config.yaml
bias: "none"
init: "uniform"
final_lr_fraction: 0.0
doc_mask: true
Each number is 128 + 32 x the weight over its row's rms, rounded and kept within 0 to 255. Layers, rows and columns count from 0. Numbers have three digits each. The size before them is the row's rms in percent of the matrix's.

# layer 4 MLP up, 512x192, rms 0.0639, rows 0-144, columns 96-191
094:103126206167112151122069098106146179133093131110128199161129158114134152126083136117132170148078102121190127171079164162106152130115154093092111139153107145139118197097204140109099124132072137099160146116085088096111098162110181202162102135105070118109148095122123135050149175083088147128
102:097130173136150090152146122146109111114218128138127113085136131124153072079159160076154147125194109212157173134113142097148095179140086111100143142115148121168175083106119121141075138159102106217065158137061130131129074118132097158105128150118045090072089176148103125183144121139179135121
091:123125145113150163123134139114184093100155116133101093178131170125178143127177110077069155124186148115140130070050173114174124119121151160078127082110183111175060114130087090122101151116155083107128121126155043120114099092106189156106164131207066158060128146186109144087130108158136144108
104:178170112118169113154138089147080076111144152149124091153141141115130103134146163107160140095132157130142164157154107138146119130154127093159105145142131095097141134171069161190172114107124090101096101131168121068156215171059104115137127124129191139158141104159139178146087150103110113128
104:096129125154147142124153090103104122188122101076141152157142140120125103108156118118095084072168155117134110120098148108095131156152159088135146133160172103193144115127116068135208128175106093082081165111074120157094116139157061188075140083190110120115152109145150142089142156163130170153
098:082100154142170131078146124134127176067152137104142118161130233148132126145157171102111150120093116112138140142115191137144129177140113116192094125113153124125053140182134052168142098141118169104197142193093096080111100146165110099172143085174146174127095127088100159129188101129129106153
103:127103110161106142163102115137171115182062078118111120146146101085127125084090157102143193081179157132173118163139189093118172175074070150182137088149083119124159128140150123151137196140115163088114070124165153144163146087136102104132111140144081125153095147151077181178153140173124127101
099:124153129130127093128145107081113120115139137179155117179126096088115159147108145160105124177131107137123116111171113179156094133165077134092075134101135152108145187148084158125118088171064138079131156152062133162122113080148159084112163145089125134156068142183149161109106128124114129096
105:158164178153176113143080128114146075149111157137157119103078120127133152095115131086089152183162129103145124090113138181123133150157176151130125117105137160151184142103164088170104106121131078145114114092046114125135105119154145050066094101095164128140131179133143141105158100158096084142
104:117107124095140140120122131132067190129096139143095086158159076151079213110166091123169105164101087160132127094119104124084160142116106123085083178152104146104099083115173144127126154119209144116150122090100136186112177117165099186166145117120093110085113165130070070142109149066198114049
092:139114157191120090089074103131085124100150069111078083098140157116164095121129171159141082084118094117162146087112122141108139127111143186091117164071113124156182151146114099141127136144112155131125036162108073145155067087123167160141129160166070139105111194102073179176166125091114164060
104:093171184104189160089113166159173090151063107099144110136147128163153136175123090203198155129146122149147139132077192153180133068202121181116087133173148051153182121122086151087168110168101067100097138179180142107111068114167129087123125089102092126140184164149135151158135149132109168098
094:156082161082136059118174156116137139107149112180100140134143121094171149141105094070144123160179176098096082167177145136142056061165135132156074143110172143136133135107167114147069081173098147104096146125146132140190118128080071180141097088099124142089127094144104029170081149157176057097
100:188146079141098130134120149138136148084114107147178102116130127182136121118151113064107094142168168131134099161135097122097101107131152128133181173109098182143119107141101116090143149142113167124101132109131119176139103072131083079137132153146148150168121120099197071088150055168208119141
099:170104111140117185124154174138147079115121125177195109140163132003130151081165171099118157120146140108152162147109117067097084122110098138196132174112117162148147186133114175153150094098113144146160140102147140173175119118152087161069127138146120140074132128085125153135121115142118125130
100:106117052188126136137117101184092098186132115075149129104171113086111097152144131144109134175130181149110184111154102172111136129143157163136143174139090140132091124088090072077075139113149073172082151133106090131135140156150095100079135083135109065103136128101140073069133133133144103127
104:148164138098078120157141191141103118162110147125093117202139124115121164136132150113096138136138127141155142144119170150089073091082132162147114154140155055116151085125159096116155158165073118113115107141133099157112138136117119114096110127177213184099123155050191087073095079119082169149
098:098085153125121137117130107121173129150091176121144123120116110173161095119123148082124147116159064110183133099166116108126148186131115120143121085086064133148068160093189133076159150161106144133181104093102097069143130146127088119153070148151119170079145136082131122021091132088149114114
099:140133133148120154053075133155130143111147101120093148063096096110152127097110122099171119166160067095156106143089119184112052203104151150158137167142126130115175096104086143110104125148138106152110160091120165131153129141197091165081170150091131172080163145136114150084134121105135142142
096:133139158133152156114164153179107079151135041127102102112185115214161108139133105138187093145115124130110106121127122161106120091099146117188172080128126096111120116139066171060126144127124095159153181118156118099152112191109112102121175113155124052130131139139156175133153119056123192111
101:158097081147080113132111152086127133101101119197173107140121120096174140162059117140103149136176107075139040113103115170214149102132152080112188095112096116156057188110135162124159156140170105121144150164121178102105118140116161103085133112055117060154133180180128115128105128127152113154
099:175142223133106067114127113117137104142151057129094076147176123163138157111153085121142085198139063116169084143182088114146126099102118127198103161103153155079146096155114131134092108149091168103132081128115106115102098089105166096145140088148108158127126159180101107130154071131062174181
099:097149137154113176083105105166133152119118149107113157128137106152123089092090067188128205167139115118139111132146124071138132160169146134106111132140090087151142125103128103115191139140114148123071098172098143161153223040169034150115120168075120080116115169163117101128153105145180130141
102:116137138124123125141159121143113084088082141141152170182137110123067076137132126116078112174080188139121135138067138155194150105195084099153148163172095102142147157131116170140134150185187146154117179073103171090175160151171109054111124127140108156109184114150120107202065107088168092114
102:141161112116118139131107151125090198112074151151166148114090099123158178160125120150128097105121141073128103082130087112173121132148145140144114117133159105147148190133074209099121157125096140134121160083146105167103107125194166125112182121095116120117131159146157175146082145115092107109
101:114148189079086142104151128113166113077175163181160162121147132159089101159213130168147153139157110155122136156157153072115110138098086129126148112187119153074079121098093089098122115145101159145181142120152144138138153147084094146133135160196135153161107113102136116177171149098148172146
103:099130121130144164151143146141141172131110124115092121110111151148116107087120122113108137134129050101130179096172138086130106134101138131102135105135055127100189095139092110110109136155113121126154089135147098098177172114140103167097163159178107105071082109093198120133128083167109170151
105:145138203112124180135172105128101115147130156151101135090122180138152087130153136102106111129070125138106111093072128225160116130117115110108121088150103173080099098148097145135082122119130139125142099101129076148134106123087099095140120080145113199128181075087173130081111138145119128125
104:081109060147123169096137135119156138137187148168134070116136064133160124141072135155061118122143114097214094130142149096139066148111083131163133117113109121119151128073166107140133170050138130146126161144125131193102168091105100131154126161156208110117144125182121064055100095137119111154
099:100090102127098149092163132111159163126097147141167103059190160059157174111158203152045173128146135149170111108079195139095085172122164116119111138106122162145116125115107159160100154116132104086088183100180099151119115130110128127157139108170126083101133150129202098123098155122072083114
103:156043183118125153161167164100134146138141141191135104089110160095169122126177236091151161132172046160093095106152115178124169119169168172126112156132140054094132117128167145124114155123133181157125126120127133117172107093059100083170119125150136129143157107134112099175179151114123073144
099:086115147123086089166114111121078159157107097135199120062167184109030190122100142128139165179112101126107137129122163085064113132091161105151099161088115149123125105116120156105170119095131152107129106144152120117088041050155162159110114141086143085120068121160150092147180110180083133137
098:115213159078110097163102145127124129111139088072129107185107140192108126071146152143147110139150105160086089135120150077121151152216090176107102082143147122097140154167133173119210113125146113122094164127108135155171142187175104093116084097140109109114151117136147179109126154113108096068
100:165113120106124115115127170136148144110130123112093087170132116124180156190093187079205076094111147131161090138100092137131119109131119166119091111135126126124065120139163202100102138096140127129110107034128166147137100179084131179150153109153126109137118176119078134115171123114110109100
096:146129186129106097152108131151074128159134190163079092099189153195119138087100144184107176126180133098131150049100141122122156137074135150126115161100198160137147168116120140152135123145105123101144092127101132095069149054158132144090101163083105155165083138092109086136099120130159121147
095:138093079143198129102079146168106114153127156159140127101171064157141129097091080131124111107118161153118073095133087143085163127160121135120166165142085079137132145136179104108049091084114103148050121144102171122144112136181107141109169124118130147147168153181048120130110159077152109157
097:127144142136104152131157134101162166053187180134150114132092130178137126133186113181089131129127203176141112165125068099116157127156144157079184157142135153178077159134178117106119164123143155152123136172109123112127058141101155127157090140142085132052101118141076127092112147100081118117
098:071138071089127145153150085118124126106138175127144094106090151182066199115158154204100115164175136127076144149106159077110105154091103122100088130119095167136109198082160119173121143168159147090153160088165113098075114124205126161084192149128151148141159096156112098138197123131185194158
107:166137148150146147138136143152123096120187145156154115159133108134177136118189132141134125070214062124099065178129094094122133155077112145140215165105171151122118074149146116126115187061118072118136106191152127164126114145164176112149158134096171098089100108121127144178094117109158203093
098:139160197168139112056153141163138092164147115077130134096160131143087108123129155095150144151093104168183118096142180097147121093098190127138116153141125147129124070179146049093107183130121129153146108116140142098098171134092112117108084146129094105127149067167113109094171208078129167148
095:147172162169100156086123108138095155119152143139125125114168076188131177123167075094119104143073156080185149106135092142123114161116160186149115108137089109093108081159144129153156168085135160120137137159104132173077123146087086129125175116139127085141188137123067204132157105125124126125
098:088117158136149139193166091134138124091118127154141154144113141091100183123142107112139150148135121154125127189139146103162168083157116102135112126098193101117191121164137197141121182146186038088042131098160128092148132149161149106151117100152104144110088165156173139193149102147138106083
107:156111195094130138085132138122107119148162112086167153072103140067150093087105114145140079122151122049089085096186094141129135136177153165187190136096113126140148126145111093083165134125166173077153096159127158140191137209106058163124086199114160088099155066123125125102116134112128089084
100:165137162183111128072160165152118164118148108106129130113087133102101052111075184063087119143153103150194132126146176151076097112106072046144163111129101128117098106149142116100156120179110116172133136136119142124141146139125116180138139120155093183109140143140109125141120168113169138161
096:174146048157121127131138158127104054176140083089109109128106099044098125132056143138116135182133103176102145093140168076145115115110079123115163166097196113069140134106166098104085139164137179150146103081126155155081081104087155103150110120145087096110080111122166084174087163186140105147
099:100193130168114125140151154188142114125145102158117146121157113087153115145115138120163052093134132091205138046088126131140144155101176144127149140151146166143093106106083086088073115130181109147070090143196118142105130121185123159071101104114128088154181138162149165086147154121075144106
095:149108124150122120144094102159138097194158165135101086133110166108177061144101111191172123143149117062111071152123175147151141135120169134151140134153194139176108088118109172104105138159147082134102164150163059095121089115196107175108176141120127067053119177134097117115122190139126136097
099:149095108127144182126126173110110121124064128107144113095136102114144235121126165137120080131210219082147189107120150138123145128156165157099125080130148117107084131151139123137107122118141156165082150140127159166142093129105154079108144084078097169088153125106087146067100101154160174132
097:059083133131142108112120153164124120149135121092105154070147109122103123085095091115134155141126093161114130097168160155146132137122157123098101153204147103179169025113082092091106167164124105105131155175086113155171145188158111105122128117112137099091127114106109119081142157159127131102
100:161129136133123153127118198080184115153117146167095134170174139103137093137119106136092178137084117105076160139120134154147090136105119175088118117133116088095160112107073101190107156149110068125130127141121116188152133140113100093090150142120169129158169126121154122123170092164154126164
104:147191156096122101182149128114069175129090111100123133117078130122145084133102105106221112169135112147098077141107107183162123118148103142091134110186076134102131111154098140093101125125128135133165114071056111071196102095115151138117136111117120166131166122091151189124170147182139081144
099:128168157121128114101150180098135221131107118064082157122137146160142131115159110133081106126098115128142152086152115141151100189137171126132085131120096171130082165182102114137147164156136136143114132146073170133111123195035162083148179090145131139129202093125153101104176114140109153124
094:121121101171099099088083038146131189153077133080123128157076126178136110105137182156116105174164098141112158118101142085102179184145104112148137161168143108133100161152147140154211147107151103132161139152145121139101117156160131088102125150175078089162066133113120165095164077133091149157
101:138085133075090085168093110123157086130109135117111132074141182154065128083085160148194145132145135106100105131189138086128173113142152101121129167106166097132130124122095117156114152131105099118138175151138143118109094116141214136164127200104084126094085118142133145104152130089109182115
097:140204154132104142128145133078084116090089122111127152099151128105115130121144125112099135102159093143134170139155110155135131106173161143140119091133168172117185166147112147189085142118131133143106232067119152099151150114118136178062120098126070125158103165160123135136180141116119128085
097:120120169164110153084104093159114126154104135044109153130124155071107146109138129153060128148156082083176157119181159130102067137107149132123116113133050083092120130109115063078209169112151191146104080093123110145149093166131094159124188180151161134111095180177157153105174113182131129141
100:099087122082080154165160190106134140175083115117172095087153117125121197084070125120185123147093101153099092134105139131192147082165153101117113173108118135127153178086172134092084124063124088089085160113108129107084072107146073140080149137188121172098143164176155148145126097105067100126
100:151107120128127031117114183131129072135092117166106185111174128125142123119171097119142091144111121125091084138128108056099195122145107088134109154096138155134087089164088179161083109098176088140137083139170107160121147100114213140091101130136169082177108149187169089153213167131185142132
101:106173088176092109152147075141139148120123131166190119143145138156125159189134130144125205092061113131156157133157126043060159156087155111134114125142094133142078126118083142114121104141147099140113184147126152125116160094100105190196102136106174158122100135145106154125146082181030072106
109:123113166090162118160128154132134042085075156114164133132142145141080109095134134142121087095106080138110131143151124173115156134104094111122152139135124141061166083099089080112175152068133124129092132129066083099245148143129146114107169157053137165146120137135146097193129122190144108131
104:133158133151135092096153155162067139155169098088097172196133116120106134144159170083103124171141147108119095091162139132147082143099125108144120134128152108150085141091132147134197122117168073117083091144147124100068107136151170151083102114113080116119131158039106129143123146128148166168
109:137122121115141116110147080095124139141087136078132074089117126126139118123168082156161092066084113126137129131144125139124129101153081209088133132128091168190121163108137129107122126145143138138183170179144156218162147127094081191144067141112102080142145174129145155125111064133173197135
095:153126126125127084153122148144119121116142164114125152156131174192156134117097140049155188232090170122147137157225067159089088084174153162113113120152114143103107162164168126131165156176096165114101168106135131126151089161114114066105075117150143146118156162121186114128139135111135158101
098:092088148147154167079114140087131106112085126076125121096120125127141103144057133131143122102130104094130100129090125068133073139149098143130176150101108099135152088157130119117131120131059083145085121145159122173183121171079087171133080129145122123124123115063134127151160155058161107124
096:138088080142140110163123143125169053176078108182190161182157110151095093144093085171064105166126115107136202093099075132119123132124159096156162116124174076120194125070121095113117092113088063114141112189143167093161116090072137165137166143155151110166107161131090122141094122153174089158
094:124169098137109119143106076129113090132098104140127153122154077097176125156168159216131098136207140080134071068090134118126123154130122134177160094144144132148168127121077097065158206073117077140122128085174149146059142143139116070115149160145148124129161087097114111122104168137081189067
101:107175111134172103097094155125140130148155107173106146141148112128117146149113134141098110080170061125145191108072143082140172119078147133143130124078163136102158151188163115102123106135124155174135143175091097114117135094132154163136124115124173089128175130128129157156121097108071091125
097:159168107117123116151178178110104129077163121110109090103160146167170149117142110065127124125088122072122180131109120086136089159114089175093149115120129107154122091094160053129104122117119129145087107140142178109125133143118128041113134133125098091144107119109130137194152023107100108125
105:145148064136149115121196119152126091143153143106128103124149157051111060092132160141089128151142179133106151112123094099159181094111077136163148131139125120089167141124157111132138058101054087159156140140145148103089104101082122141133105116099151152148092109137148196140122139146079158155
100:096138111163147089097100124102136153132136115082107106169147145180170095095148143097145116163052121127158110141071136134136143155127103097068120125100075099184125152095120124103077159130144137135098095169105144101143119190145099121113101136172125060170083177116064150130192108105170081118
093:118127134064161134148075134087111100134174138101129177100127098185123140204138104129121123104070113144074123139102159119095137191102149126160135156075094146118105167137101194107074162106122152142166071133127116122065105106098154162147064137124115129132092169114056110192130121135080149111
104:145162171140179127110068155104120122153157071164106087102078130095055093175162095087104085131179128100119124113109150150134152118116128085133183142142114121114094107082137122138126159126129125162074101177060149079157108124069110102110090120146133025153108093151057127159095153138136184147
098:110097124106101147104169100141092190110084108088060150158129129127140103088061112118195084088113103145100158099153073119114178088174101158170112081151126070121134160112105115134185156142113130114138083145170175129081196122165102125139126123104142115104098128101148045141183091131143126143
093:044155064145180148063139133126129073213161080166092098108143100148103107195089179152126124093133106140110127106160122126135131121139144087138115111122137102155104134035101159144169148152186171162113088123140137130134108119151093146141155134159110145175120197131078103129099126136124175114
099:097095200126149147101188141134147084111139149155095085124187161123146190162148140092143080117170169151173151136047131081183105150096165144130105125060097131108105143162152042139091133135150136116162117125081146096069198133101176131086098099137146155089144097135164169061141125147131118171
100:099136105160145111157140126190148098102076105115139130115134055186142126143086126133141112072145111129076133141063139187162167100151143172127165186126092127119142106113119100122135163109106091147106151117094129125162085180183086078089156122076110122161163127131079128185064177116130113105
102:116127159190179160122119139147107103160138127057105115161132092130069115112136088079161122175092133146129143105125147154196093152128136131135127158158106113128147128093139121148113091172118141159084069100145117204120152139165134116153152150138166091150152182129038121179124116141142155174
107:105144108165116163128119079132127116137140134148109134123150167157140103162143137139133072134113144085124129188134072131113130116106108096158184076133134115098119121126078095095185087108158152171184147164201169139157175137147147136159108166170147117151125095159129123143069092092114138146
098:125129174145128143120083096124131156136133131133101146149087111125126145042137093158134189178153126123121103114139224072124118185069130190127077125084124118125129085140156106189128169137133137127150120159187092167094135140147180191122092118120135117133085145157134158155124108148157142123
106:096162154158137177104145106138152112173131053147137114063077140111158148120101187111120128098141126108172150148148150196111137218154160127073120084078135173128093154119149120107161123170084093082132085068113090139139036107111111193103201120115143097137148163159116167068089095120079119113
102:111117129143159197161159089172125117159165135133199078146123132159105103195131097095134093133188088080123099127140097169201141134154111112097111187171131082087168099138126132116165113190121076148124113142089144075121130082100112170141160137165100107072118133166097172090105151102108163137
105:112111062079133152146057175145101132126160213169180151125123168175140126136114078134124137181109075093104110107140101081093106108141120053098072099142146075072145107107128105123176162053078137114116111101146124133085159166138145183103129164138139103104129110080100142093205130113090109097
096:140093076145142067112097092134146172142159201131128113096175130117104210096146078110128151156104141169157180154097144124103124143132086160159096130096117102093143114140150106101102097086146097136089103152056167111131159078097170120088105118162125056133112105120077157134115131151106118158
100:143149086145097153104124102148155134146156158166176117091155162110051136088138161102152169196053128123147112087091078123125117123103149131157158128130163088123173128113143105150185140121117104109165108125176169149144093137159121145134151091175122109162113128112129129151154166160061078099
100:171094143122117113170126109076123142131105186117171085147134155154120145126071077075075127198161097130157133092188131112159133141128181069188129183121100083134100091104144163145095150097111138124148124074135133106057078089083129140146081159121105145117106192106146109149122104165097171111
096:170095178127128113117092160144118122101150136130159143161081128129101141162061159074142124205141099101117109205165075099107139114090113202118170109155100170133144132187187074103130139120153134101112165232131147103146092089133116163204147134137134148103129099163209063119145111113171114108
094:099142071098141069163152170180100121088097120076142135099120148102147066151134056101123089135098097145071059144125109204142106092103122142118186128208074124130154134113121178088067116118137085130100108119145168099183109139092111137090124130108080145140087127079113150127115186155123142158
102:143108120136174107080077173137092118150150102186104120145104149117133083134186139114143105148148119184111107095133206097140110161085110177141125157165146102121170063090136103100132097079075158183120057135171100178194121105151125111115112139132121073139118119096149145075115129102142090109
103:121138106171129159103148169129117092098139104122089166160104143171130100117197160150095133138171083143141086105089196144109118134113156183178102127118101105140111057108126144113145197147126097112099182109125140171157149190108136110128149118106139132096165089094107104084158122111091124116
100:126135107184144116114112140170128129122070091160142113141114179113127089172101118137178068128173119156176097108137165150138152114153154175143097156157166078190073027086125097147106065128140122121040099160202139148103109091168128139131159158138079115133158164122175146162037129169147113119
096:180114154184094082189096156120159081127103163133112105115105138114163143115132083169174126088180168105141110139128125082089105151136118100112130161141072151158117124117162122134162097084065172111161102076111132153104109148154088203150077168079171126181100181109154175101131068172116169079
101:128084091138187118126168156134116146122108085117163159061105103101103219079108200089117078155133132091125149116105151092062147165110134116161090116131091073104100056088113147140183083094078154144145170092063147162089068109107085120056121127100131174130099096088119114115120131105099090170
097:134169183111059120160154133126154144126150127083144140108115129136124162134113110169161153117168108148140135093094120141152116104071132082160080130120148169156160154128097090151116126116072108127136124104096084151087155160130172112132073146148181119134177079162172122132113128159078125132
095:168163172195115082160134157121116121127158104192123151183102058126130086135105125091114121140165156144165100156118150179106105114163185149225163129123147142196140099151148118117155126174118135137122069148104114084141134114102196070128146076125137180098104153054133213079107118061153149125
095:060084087168119124084183102089085145076157145132143136187118153142150098139147150160129073161204173134137103102066109168066079111107124059172140116105129181111117070103126111125152085105149117103130118092129155116094116166140189128123113139158177154182195109099141098160121160169150157148
102:135137110094122075132074117119098129158102119171119101097171132177172097121140143111093120107061170086070188160151151136137178102113132143078136154083182163116084110150131162139130099151183140150133124178075140110153117149094140153124118084090115123121122136120158169169142077135065142143
109:119181154141152141117129103106157166173115142130107188174189091153129126115108057119132135148107158118148106192085093083113195160103112091165105080126159150117124103117117167141090125133135099132082124157176169105152097129135153119119071082154138065160115128187101144165205177132104103123
092:124108161138058078110125138161113183143143123084103117139097149183134126136156128180111140103088148203132093101033104138090135159154145088147111110138140128135125045116117161121140117178151140167099194164141174176067111138101178108137103077148086073062176119134117083110146158112166128077
098:097112092149112105131136108118130153144101134154143145111072154095129177165084145125180145099105139195118155153119164089092102146148148156102167087098129094139130122109142108092150101064098116145128103143136089167067175100019152224179159166159069136134124083164118167137190158113095103135
103:161134177137126091142131137190098154157180091138165106182131139129112067186123227125130161107158061167151087104094117083144103126126142132109118109122123176159168099094092075116074105141157166154117133107096066103124139126144149103096199157097130176126095071179119138083125089160202123134
100:157190105119123141126120142131162171159150141089077164124107194142132137091131097119129116189139176164116135153160121110127088191077095101119082087133133174133112126129152066172193142160071175117183105128156161091130111193154168129103181122082163126091123112106143100080160087187097163154
103:111169158111140107142072125137155145155099182121203141160212112167142167083094136139088121120154123120116144110127108149103137201137103089148113098106100134070091165134123127168118179087073176087196112165115125084160154140174088110148095155157137123176158117144180103104084123137126118095
097:131147108157130097131118120133101092145104153138100116077160138109144150132115080187158098120161157185117115177151101132034123098146149137135110169152135116178152179098109145160101104104128122153144112179129117222128131145145124149092120110187081130141097142110121149086099157117135134158
106:066051122128204195187146169142140168149113114143144177112102130109180137144092075159117101121141145106093124156100084135179179096125069157126164107139099151155160136171099125092087131100153142128128134159123137154184073124133107171163170113084052127120101114138130124075121138059107128113
096:128161116178143102174065100101085070153149112121118115076173131164096132100135057151117099144146142164164031124163069115110108148091152086122148149116057112138151126138129107140155144122120141098126082147098119182158154148176111122132169159138191102154162110155152053112111118138149186126
109:145129132085143211103132149090163103135043127153116139157113152101144152101147144097106106123101134113163165101152122109157104134145124136085097109075151162149134172135104137135151144046116113122081131096066140114185067110171169085161129147092115153084108153173201089146109118161124112118
096:156140141078127103178139149095090176130130119171093155147135123184118147146106140101189132180136165129138111207116137120174173069160131158131136194128193116162140143117168117166141098127131140108112139097113183088137111122108097080184083170116111140135173081086132099138101136135105168108
103:099084095133163115108130137158073142061132209103176167109126129156086160130100136115154135195150114150083074143117120114140104087133109120160134088161143177041186157144157143125108088080097172125124133112074163069118124109089077095099169117123133199114123111114129096179159171085121186148
104:111191165151155140064110137168121035134149138156118121099140078095154152187132134157165134141126130113113170157137168106121107096112206090117146079190169136139109108115119147102098084134076065178043179131112131115073150077142152139085120132150153149154113174081097157125123135126168065149
098:086107125109151129174130106142146090119067097170107151082123103125142076166101112120131150120107129162098102097081102139156169133084147066204145111103162112132151099124111102097150096150113083125096106195152127092181113132166159134156113149115160151188123123153208129098143107184120147110
096:112123109114115150096134156154129142136110118174159090103110145122124145160158140139179102141169130104085053164159102128184127151146136096176168098134120125128149157111115111082150096143125172172129119102107151097091129128128104123163092152080201127152116143163107171146108070173058106117
098:111107098133113129140183159137055139152148166169088144100118130074162143119121098105123109140142132127115074096142124174139136139105165136154155121139073109123162076099161077078108129082164131193121095146047159189154111187135153155157150121110156063158125125087091124116176183108126111111
093:138065180123114140117062138157157097121148198175135093090144080148092129100115150088134129101114109194160113103147171123183053125170127117151110061159137139172111107107103159153167107162130131149148132083090136079127175122104115113146177128104122154102188136147091100121128176122142111203
104:127091166108141124081083098149133073144161105095140109091166050147089207125121118138188158143085089123139086113118087179087197108106169177099104082118154067130106099159147143153147129103093128149138134138155147111064075087135157125127106116100089084089118125121150100152122164101104114077
103:106128173101112101158128123136136103122149108162151083094240134163159156174130106179133092167076101079097153164090114129125121072149130104120163062144113137052158204115142143104146138091137124140176122167166137122103108164084133095132133147195135098132104077137181123153138112107123100145
097:149166175131108085141133154147120096150158128136105084233153156167074182103098115123156178110126140168129149155158124077127155131182088138147129106159092117189120134118193139164105133091098184121146152109151121148091112102160157134142148127130119175108150120141118087156038144109141082138
105:173106174110060126112085141088106166109084134127125187129090112131093064129095147142136144158084086130128082119181186084132171164165064156110123113172150111120130126118157107107170156085111152109183154136054121145119177142139128127098163124125148151138110100162211094106163102135149129149
096:130140138083156142170194143117118145130137141056109134127131145161129124114159057137069141176130131173132142058163131116089150132155091148122103129169149067135111144108124140079140122198154171133060122096140118194151102102114077153102080124137046099128172123094175124106128142098147198064
103:151103176129119116135088089120158142223131129121126161109107057136160110134115133103110089142096090095146130109108135143119171171076128121112121093147118146168168133116153103101177180136125095115123071070143150162155158124105128120179156152134144143113054155109130160128104140132109107107
107:133174179143100139129158104112117177082105165098116135189127093148165105115160098160099117108085139173179164092121192162171070160098064136175147113161182151083159135142054113095179116120135162131176076119064086102175149141117152068136092145132166096128156119097125158115092177200133114153
101:129109152143097080126091133144128083081122115092159101165147103156104164075126142153111121124194097113188080139091100142116130147201172119138129150089148096152166103074145156137082178123149121155086174150191170094151060176158145160122121096096135134082141163111090150131137138147103083164
096:099158071134177129158121117104158099175157129147139110088129120139099179119137092156152197080145178150108162127177117115106147084159085154159100199140068054172169164133123113086151113177133150140091078060066108148117197148190131131096150141157186121145165166085097156107163114177150126136
096:138093118085151177136137078154126107120086195134137154167159166112065114130151082168095163121141129176137151153069138092105098096096121092126096156152108131065185133174158118174112122125106130098159124096121110166124144131100094103098148150141143141085159125109121081180129094237136093139
096:171060217088070147123138194152134154129111173128125153099185103149180140073133116095087152156133134095113095123138145164181097100160153171160126130098088121119153193110172109179154167130095178089167136136122122134080074141096167089147096087081111143082179142120112108108125102135163136145
109:087098155147047184157135127174135138144121084099079147106096120120122100107110160118081068111127156172182154072153111186075098086169192131173146158192161171167135113163167101117115163159090142069156147116108125174138155142106122148140117098135082121094151126121136116064104103094127179140
100:143132147086111089120138170142161102136121132140122086190068141165193112155061078081126088131105097151121130118095142074096133117107137154176178118152148097159087121147108148156157141172161114120137111164167146159126140120157119180060103136131143141123117115132141135132185111053146185147
103:095100088100136152133126120087150128094132112174111116204167138134119129062114130088112176102161097161142125103129155098174163124100136103211161129099115131150153149151179078141116145082139177087210138164115134150108079131158177182155066113137131122129108154162148118097101111195120130158
097:109151122135194097120124060150141095100136092140140097146150062163097151089113139144082107101167134104151125147109103127174152108137173115137130126140135088127148132162141165144105152118193123099156072094167107135149149169112211139080075109151146122090123104098094139178104098105088092110
095:160163132090123085124193120145109089131071131084128195114127070062131064091045088133100087115094151132148069145115140118070106117156108155177139079144180110110118139148152160141143151090185129165133114136126130145162184137085128131148109124076070148086140134117160116126144151135140093088
100:127131114186143139074101217186146102119158032178104126084162104146114147050216094150184120093134159104111191082108141133139152077123115197138155142104142179149123070098107146107123129153140160169080113108152122124092098085135142163115094107108074084122170187139096173128154116113139090158
097:144153088139089106107185097138074148106130206106133184188154139106062119084194099170100099109108105148129109139133063105130119111134141152149129120169121177194178188129110161128150083109101151127096057136124139094104140111118060169170106139170178137154086107125113155079123152085160127137
099:137105075115139063134130136153111116121152196137161121109163136159175052116135107177148134116081183156143112176098079118115203138162109174129145142148149151136115133210127129110094148162173145117134168155149171141125124142107132097150106137112139150131128098137166143173110049112091092155
093:130158095164151132100183110112114139118058119120178123115142099116147133181124149096117110072082152108085134158110093152126161108108085109134138172174144081113146196079114097114137103093178100234142132131153140154149130120060093159116099112122084186160118148089085165120123080179110143175
104:152167145105106198202142121100085119138125128083137094149045167113152040145144161102116178131133152140115120140087178133137117156112148123113126162161106166119148142113121141140153116091107141130144103116164107142073147138116114109182139102076104141121112183078084145137063127123094147130
096:123173181129149148119157109126137137185087133113124110122140117085217138121096087098129152125108138118093177143141122153152197103161138178103126114123134062169141140135106134120154152092151084145144094142129084134092159046128163124148128144137098061126152155179053201152164165060093084097
101:093157134149120157179127144168141178078183126126148176117093138148121085091192182143157103146159095117095166145109119142126177163121162168192115133135112088126116129145095116148175114187162142163122146105151130090124117119078098069155151105121169171163107095136105216148112112162063112133
104:125084114156130173117161121099173141090098144140160116126110092094135132161142101107197129094126114170085142131149101112163103064143091175062150166151100180090127139085182079130087112119092149129120151168151094139167142148081111188117105150170145100102134154160121143120096173085124106164
100:168121141098149118170162130121130114147112185172152142114161175099166076130136151162117118083111095148113115099119127092121158064173157144141114150199138125088128159086150164125127094092179128129153138141144110165119075117130154112196159179166109156124108178125188117151078141129114112126
092:099097105152179078098114110148151099097128145179148062127118093080104078220165147161164150088108078113123168187120128108060150133121148144160128106133149135184141073150114153138044100164125146153140142140088156160156137150161156090106216130148107140164139128072102123070172135154156175169
096:128080117115078141118139161116127168135131159098089165115103098095098117108147164099156131131067121110125120202130128103092080159182122177118078067113120122135149159141139149109166133145147087113065185065078114148139171153120090148055128090123115155153109161105074121113168098139133065108
098:115175038139144123157141162132133137126082160142162111104161048099115168135096111183098172133131158110114079135126080101111124108084115139127078083121081138124101171108145119164170145095138142116140081085141179072064100122158150126100127143135151102146119114080146154172117107108127116161
099:163116109093138155111116066129117158174149121118088146122152156138098122142153114136168164042067124177128120136148082105189133148111098120070093146136109084107068158056159163150133107104175099145119158194149171135154129098105111086115156096139132141177100123168136130151144193092182128150
102:124171103154166094082137177142165145166126108107132150035120145180163125136098090144132144116235147112142124115151158087125118141150160089077091144117109038152129133108134165109150081104087175136177156098131127126117146149163154164097131120096166167102108166127142141140108144206126137125
103:118152097071074183119167119153072134113174148094129148177144142142074132115124107148071194143142121128156142129205153089127106147130100087127128110114131126137122091187134117139127183153106184056197151151156097163121157154161104145128107087095161106088132121128108111068140140098183144119
103:100115193084184124137101184113127155117090097083139119189130092103111094102174105073157145150066137125104073174134135110133165125148143178118070168127056127153166120108100113176164111099124193095083094146072069110178100103103125092099091146083124147120119124179143119120061142177111122136